From a checkpoint of a small transformer trained on Wikipedia.
Size: width 384, 3 heads of 128.
Architecture: LayerNorm before each block, biases, tied embeddings.
Training: a variant of Muon for these matrices, 756M tokens, 5767 steps.
Each number is 500 + 50 x the weight over the matrix's rms, rounded and kept within 0 to 999. Layers, rows and columns count from 0. Numbers have three digits each.

# q: layer 10 attention query, 384x384, rms 0.115, rows 358-383, columns 64-127
# k: layer 10 attention key, 384x384, rms 0.115, rows 358-383, columns 64-127
# v: layer 10 attention value, 384x384, rms 0.141, rows 256-276, columns 64-127
# o: layer 10 attention output (transposed), 384x384, rms 0.121, rows 256-275, columns 64-127
q358:531558509465519514496500446478468488531559548463578466479429556496463395536480481581445539523449503588479554457471393403444516469518409450557513471490436531460473509506483546550522503516414540
k358:560526502511502589367520514513431501382474477552603472570480494499536498430493479510508409592471511470481522486481417521489463395484411549599473446465436523567512507468432512550577577516457505
q359:526507574491444481514467482455440546556500464605467484485383477436562446394548456511471528563505479430597491488520455500529423518455539537561382493559480480476514484411464514533445394503525438
k359:491486461553483519501586482445427473464455547514477589423550510585560415569504550512432512452591510546546539509598511445589474456495545506494409437537441516488512531451444617534446494530510460
q360:460431500563532467530461498562566520471413568516600419512553512511495446455493495581524547495567512556412455481373482568519463481560505546483464431542432494514576480550543456551520564485494557
k360:568448476604499441516443565493623504435504457424478528669462483477392457565525459480542578511509428561456472522462414567577499490487446563475432434495512500499486525489495611519402551528456639
q361:514598414481536417513458470497570437449524586421464530464505536457479549508441539398498519499383523529517441531527532485647554449504454471504444466444531559493431450552528532452552448448438542
k361:520482471463578439410451523551470562589464503498569563485495497471476552475468497409477550523574469420462458468507503496518601532528479584491457445503635511402475497488548509430593504467511481
q362:479544513503507354546587454524495441444504504495495439579410568424549500480498563445592611429571434511501464516475504556481567497550470471516391455465306417531505523492482543414449577381461496
k362:467534441539438461614509516443422425512479485529533580430429556473482537442612532511521562455461438458472382458547506459586588532562489405454529455415421447523479457518576451435491516485461496
q363:493522435588513517535430503547447415524427531563519569478580458479491469529501519554487425492500487449580418515451528414493522523512517480400398578606547430535590635457465414454562508420541432
k363:378477443538574476557509496502507567437465542576459500495525439451487512543643493436470513515440398480573446558454525468491541565555533518544518445513450493585442509497484424458564502530500517
q364:567556454426506504490576537441492572538480475515579482501450592390459477425484578502548473472470519445502534503515516464507451474520465483477504470496544550566451457501479450430482516439495530
k364:433501555373503560525477516513500649463397528508504631466460573484480482550483554544522538477535489413622459588507490391506534470510459419507532462441530505515429443510544558500473562460548494
q365:419449515368467543652478579508485453480469500410527560550540490474491407507530511514439604532531489480383451524411575539476462432475487385489556497495632446520522475526506552632493441480499468
k365:470479523450453484534496529511449473522455449461366529490484554512506395487435493436535488529581505457464488516498518459461473577475528527508514542564629433550493642530573518573533431423487524
q366:375493389476481520499526504508563568516504517571455509486550452466447459502408528480503492613426396454511535449478433509468559514573523611498523526392477486536551552455562421613442481515503519
k366:431415408454468505520494511510541562510590550522477440493403536494530604573452534442561410466416446519529407606477472541480492534564569570500476505471542518509523580552558451486472467531538438
q367:491441546409521556515538438551507472540539474432444611526519492474491453431482526501537509516531460437590584520437525447564546491427594574530444469560415545548551490463480619510502557437549517
k367:538457466471462565531507464510488435611525452492506583471536560453479433490529545463408484491517476513553467439399472561461461521502487565553438348578512516471556525505610532576397572585553500
q368:560482470498447484554472492422610477346477529445552434502504511489474483590550514463519484533593587479553420544504412536613425491579460479611512387516402530500497517452487546486522515528469415
k368:569512547490463477432463449397523549495417568470460439481583580562536515425454471614436443538534470421564471561498511541444573487509606579588512491387484522556415461545478470427505522546501492
q369:501510441555441520528442402487556450407534571479415472497543536509496458495538545474482485486489521528510527494511459581477488390423575526574500481523463499437565529510460520531412546502586543
k369:478499448581477524477471506453533443483615401507471432521388539424380555538521498528505422523625500463588481549516486580453534470574595421572535463524564440637564555526448481488446535486522457
q370:501571509464598643490478474508508531497473573466443451431489604509475516486428477349475501413449476558506467525522470547513532473370473554500454378520488412579548454501525517528564506459454493
k370:472556536547484462534446511513538527550497541537463579503488453511546568414484461500490608567517531577520421583530511578487527483500520439568499510451475465492505534530488540490479523530462619
q371:468368513424440469465527545537522465398564445490509445401497557431544452499467419434432472511538443525565399545520469408528435495553471494469431451529445441548440493494509597555427463525674540
k371:470524527553386522471486512539491539521484483451447491439651453475441558510544467446534488424582466520497498539521565499513459466483535401506524493548494497587448522514557550563468464535472538
q372:442461610492514644524494598553583523465477475504452538633609546599482496450526526458541396540560534555482461503412468498487511504534495442572542482473463413433565513519544442528495560549456433
k372:480467492500441534507516509506543524539423566442503477537541471545577447402566483415615502539504391484484568347483495506360515428430558506528500476484379609530558516586500441544516582481483411
q373:480494462449519460456499437656425589400524530485610461427477544584458553459535555499533496494499502560538561456529482447555527416467466473511500489519455420501497507554426512482580472562537419
k373:535481449476564496400487388600444402467553478486506506442448572542468569562571476484451493472455478536581509501493382543531442494533564500530333530482513473516572477508448527453511422549440563
q374:414503397542530533603480563564528433431468434546529486445508580462449505480397501480571491401509466528469515367434546480437486474567453549479480522514569468586566468538408449477500495450391415
k374:454412484520495515475568516505469532560509493611509449488454490562480494554508526516541495540521429490507500354443498513415523498520463650595562466477483499543544599458441454438544516457499529
q375:531464530471465442545496499478507569445534530385585385537344513501511497599504414550622427397427538569517559477462476522423515496440443447504493508409584457473496598575621467441528439478534414
k375:471453465580375531485428528481505635446498484432508537559513515558559552501565469503544575420614535553545577624495466573588562486431394471511499488500511400489473507566573461473451521544532482
q376:479493500399602482477479479519488462404495450592551467508437494403549516545549459502490458487605568508455486479574463467430527453588473541468525541507547504460520505463456477506432612574527536
k376:493517479507487410539446493524500377533485478445439530564474534558502461508561404584413497511562526542481501582458513455540477421494546522497483548545590519480516489425479611497458455514416363
q377:459511584464453466474542458431472528488425638514493515504583502544468540445519505374661482430552413488463420468559535536603549421475487609573465467480563383438469373558509516520615389516449533
k377:505519527454447618380513558484388517480560497540453527476512441520621595498529481496524436508519447516537495477590545515578592561565518593562520483481461466433504554471485536475523428520520468
q378:496485491440473513491485509504466490448471472469485598527482522460482504536406463579551472541573567564509440602510437649500526496442409545441415427517497446422456458454473557529474545507443474
k378:522500437537415483466449539483475474464573441540454526499566461515488507530479553527464559552462479440536451510492455530524567454524407518489526468394452446480556471452552543530392513539400524
q379:477452564553461489502534549393524500536472473531539584552577582466507544559554550481482563520449493489466539483511481441592541510414454467558462344432446401461593495452516555562503531499521460
k379:489499533445445472520500505413503554503501440486465562395560580506493488573500509486408570502379587486470428576607396487434520499469571510506591484533481436445486481390459540472455550483497533
q380:569505512494526482478424471584550452436582567528607536568434440567597438428581427435545542513450499547571536467510485524487617538534562516466473503475560501504471491485488520495582484550435541
k380:437511494444485471425524444507581472449549491489599513629424495510573507450535547431549538525431548575532483529555480519470516453517440509427465436525486462491446502495493526500459543491538532
q381:569468483432620443611535558472603505559528378448525612435544420497479504416572484498606517612584487529552483503441559424450506547526498479552392504419435629444450508526471535574474500522461574
k381:591471496402598446515540481586488528473555422538479563529464472566527445340426496482503541510478525478580463512504573494530579410540540425459472521443526405537395493544494523630433479612471514
q382:422463521531528416472536625518525464478497527490546414511543419456572544424467441460551420422512468518426506484494483534548460471488532490500364567457507545465520443476539520617495494495435462
k382:567520396492576556499428482558492490502558575428499553480528411464463489645569472489506434557454526545524498411509441564553570464435545574583473615427472550497561476404511567547508481563458460
q383:584457521347512552522390624481477490555550488596483493571502390502473605498560531671462512478435577489482529466483508431540540410483554592542529480542462571324533413517453482414464559502477488
k383:509542503438481503472493425565509558619477531539433415565461403493590457349523573502450456578501527578468473482436513427390440469519594541440540558454408533456479480511488488426568566447456497
v256:541521475456528472532492437460559633471545539465476492506415526503549497462451555529472469586583480462395501498599488464539465427485577431470453524568513495461464506501491515468459529509432479
o256:477510576475463529484562507490535453466420481489577477517514529538517539422527509538534419528552499517484489455550550487480507502505600511472483546462482491589516583540499473448465506565595455
v257:424444468475484605481464483461437465473478540497474399480484508518505477534561467509454463510478497459501503435470519535520481552549440523447510520418447494509473508447491496469463467553495498
o257:628534436500546439464484486534536510520470530517420465540541505533520490497454409468504492480537487469429465516498505551423505399504480505491529516591539464550513469604541448494510471474495541
v258:509409534533397475480554505514501585466465445574579603489520508476548514571510570517566509417402500556548540477452524484479432510489482498512560471463487449472386500518536521521504541542529551
o258:502489504469521425503476566543581481613496497484544425576552536499512437454454505555428498500524503548469512429561446461589519491513527494482454442507468536448592571491466489522475535431540445
v259:451500499528486491576497522535439527483410577548485531536496497520480434563463539529539508502451509517473514563486492487543461537604445524526466480518479486512495512432540484495510519478494461
o259:555471526474496457549470517530586513514533567425519549444436489472529461516477559371475505531560490561546388454484467514489529492530500466518472434536505522476459489487520518515492487488537616
v260:469498520505493505534619538469520527357547480522464494515541509506461559426556469527459446534499539500583535499453486499607569427473481499546486563509507469431496537461429431610533537525563618
o260:470548518528519456446442552510540477500490592422552465501604441505490551434453510553513511492477542526419584597549519486509533508515483507452474510483538508505557446519436543478567451517446373
v261:482544551545576555524516519496558506566562472563539453485501533471513523442540498495472554428515500449441553512447469512490467488495508468552485496510513581517476512539594562558468530429453481
o261:507466507515474417512520521491467533523457492554513482481489463517558522453550491427523469441489529508618456519571503500573502529495493417489508450496530534446569485402514539518515493590549425
v262:571496433517430508520587496507447524546538572536517466529453571573446512601468455521359582538495504477474530424501622535568490577518460497528471510464456532487470449458538590517526509408614584
o262:424486514527482519550519480591611467540561532474512553505546556475576489462439432557478474502433453541476520504449540433472493529515446543554478538518513544598520519472500524458548564542449510
v263:521546559482522530528517575523484481442552499636445525552521482533512599530571481476423489574469454519519536541498480508530464386533434496377457547505452413410494554535424525479488448489461529
o263:539608479559544551497529464466515498470438576547573525536571446507528531472531514580468534492477567484522536475501605446530445531614498504510535532480449530499484545491382468541520440510538582
v264:500455612440488508499540495470571515491511513481562482511538505538508523568446533518442487539451557533457514518463442505506573494495525514493476493501586498493526562539543564491523523539476517
o264:482448500540480535467512578587527538578555543573539459464447543555555605483479527529459488487456554462431502566480487435475485446411509555481650552435527505516484527510402476518505409521479444
v265:503536476511453503477467500496448474519500487493535438484484528557516451573537468385548521499605535396440466543520510553515504480460603472451444489476540527505548455500536475528586540428551579
o265:511475465537505474513441560551487495470465454423501460461516547549533365525470484459465515459508521505572537440493411499524470501429453484593548521542581493516443533502463490562496519465412483
v266:498505509479525520437397433552452624461467550467500458487429423548524472559554457452483441452565520533548471497571484498430471494493447493473548499470540583444550492500564511520539547487458542
o266:479537512480573443567545501516482438548504524549396539514453517488504547509497470466501456555607497480498561573528533520445589505495536455476486437486513427499472461538576476489478480486551526
v267:503493498554500536518481501482452541538413544482511483513483560529427536488485506584488474570433471533524502546503481476482491522463489474515418543524507474372497454598508516466519478441518533
o267:505540564593533505441423583538485478498465505546499506558547501549506583518589545546454525460379597465487574482509591492393446539526428531464453446539489538471405462463440497408491501534520476
v268:476485543524469604591444486445560541551482484614450522541419474516427519492452494515566568408545517492574428504539530458551443613504506482543497605511453458527515538507496525537471487473456420
o268:596525590519546480583491494569438501537424457531454518511555529512529532426550468516458443537550440488515505442556519494469405499440452431518410520569528506425503510509425501453534424520517450
v269:557479471506447489455452439458466477522502507488554518504389468526410494530422437476416534537552449575597488558509469485484529444479549515360411425544455492454558566553485341554511487520484487
o269:487491571425538492430492586508498475390560454512497536480560562473529491504411479499529554546532455470488461537573547564591411485476449499453454498551471506501446509519535596500513444486531575
v270:516556515445531537578511520497506466538492536579520500442488483498541420475450483505495535556456508463425541427418588447440543479465553499549483489479527525556511531496531456488551482472553480
o270:538512512437516551473436424516510469578471529526398573503511480533520417505583469468431507509516529479508478566445508492548467518434453533568482520551522469523527429575504450535508443544480513
v271:518527601531406586534416488571515506431518532482470538417497585367494553474467423508498518449525523512554515531447497533489484467525436500436507516443527495439476511450510487507562477499484497
o271:534524588529498423538456443479518535489498580588468512585434518477553585454547450433466554472558441528520559465427510546592447499483521535522531463500479472473467556457462515516404563522570429
v272:497517465517533457434443500439484397511463427488498440494524530442580626372489519490497532525467507550532468584567516534547491489531419411457497587493497524585463511511598516444598547482474504
o272:478439414520544458453520554510446528487518590464468498364505480550460534440470516499526486423435494530438533481492509530476489524515581465468490485528492540538524564455509596561535489501518569
v273:434530487498414471513546435433460487513511411492527513482455575488520434499480595578488521525515519508483412517514507524456497565532480546462491506442565524453479553459410469461481528542462503
o273:436450440570573454519521510549539473528566584496526419576559512610441537456484473525508413459429566500518466461457533516443510550472482473527502528403472495414473533512545513395490425489560527
v274:528601432557412491500496524501501475408512490580563412469414580578548540536428504507587515431560553485576487540588503528517514485473474447473381518547454528536486410513481591564470505426509492
o274:531532423476469412497474489441562505395542547504512487467531534509458507460490521498511480500525423510522579551527467511491461553522491454487448424429516545460474472540469510446515587448480486
v275:401452507465511452403512410489473371570484553535526463527481569516421533463507482503602526487546471502450464483570487488538585478545537583525538560488476456523444485443516545413513513487544514
o275:494468547507396514507542542513572586520453424428423487464590477464500488500496503495562585477466484522441552534493538561462477497441504438412581508517502500596573500525537486509481526530495407
v276:456525583502453566481541545468509445509470565447504443505512459533562516454501488435475549439534477489476520517526506535488523516573460534464544506531457408500575541473523538516478455491521486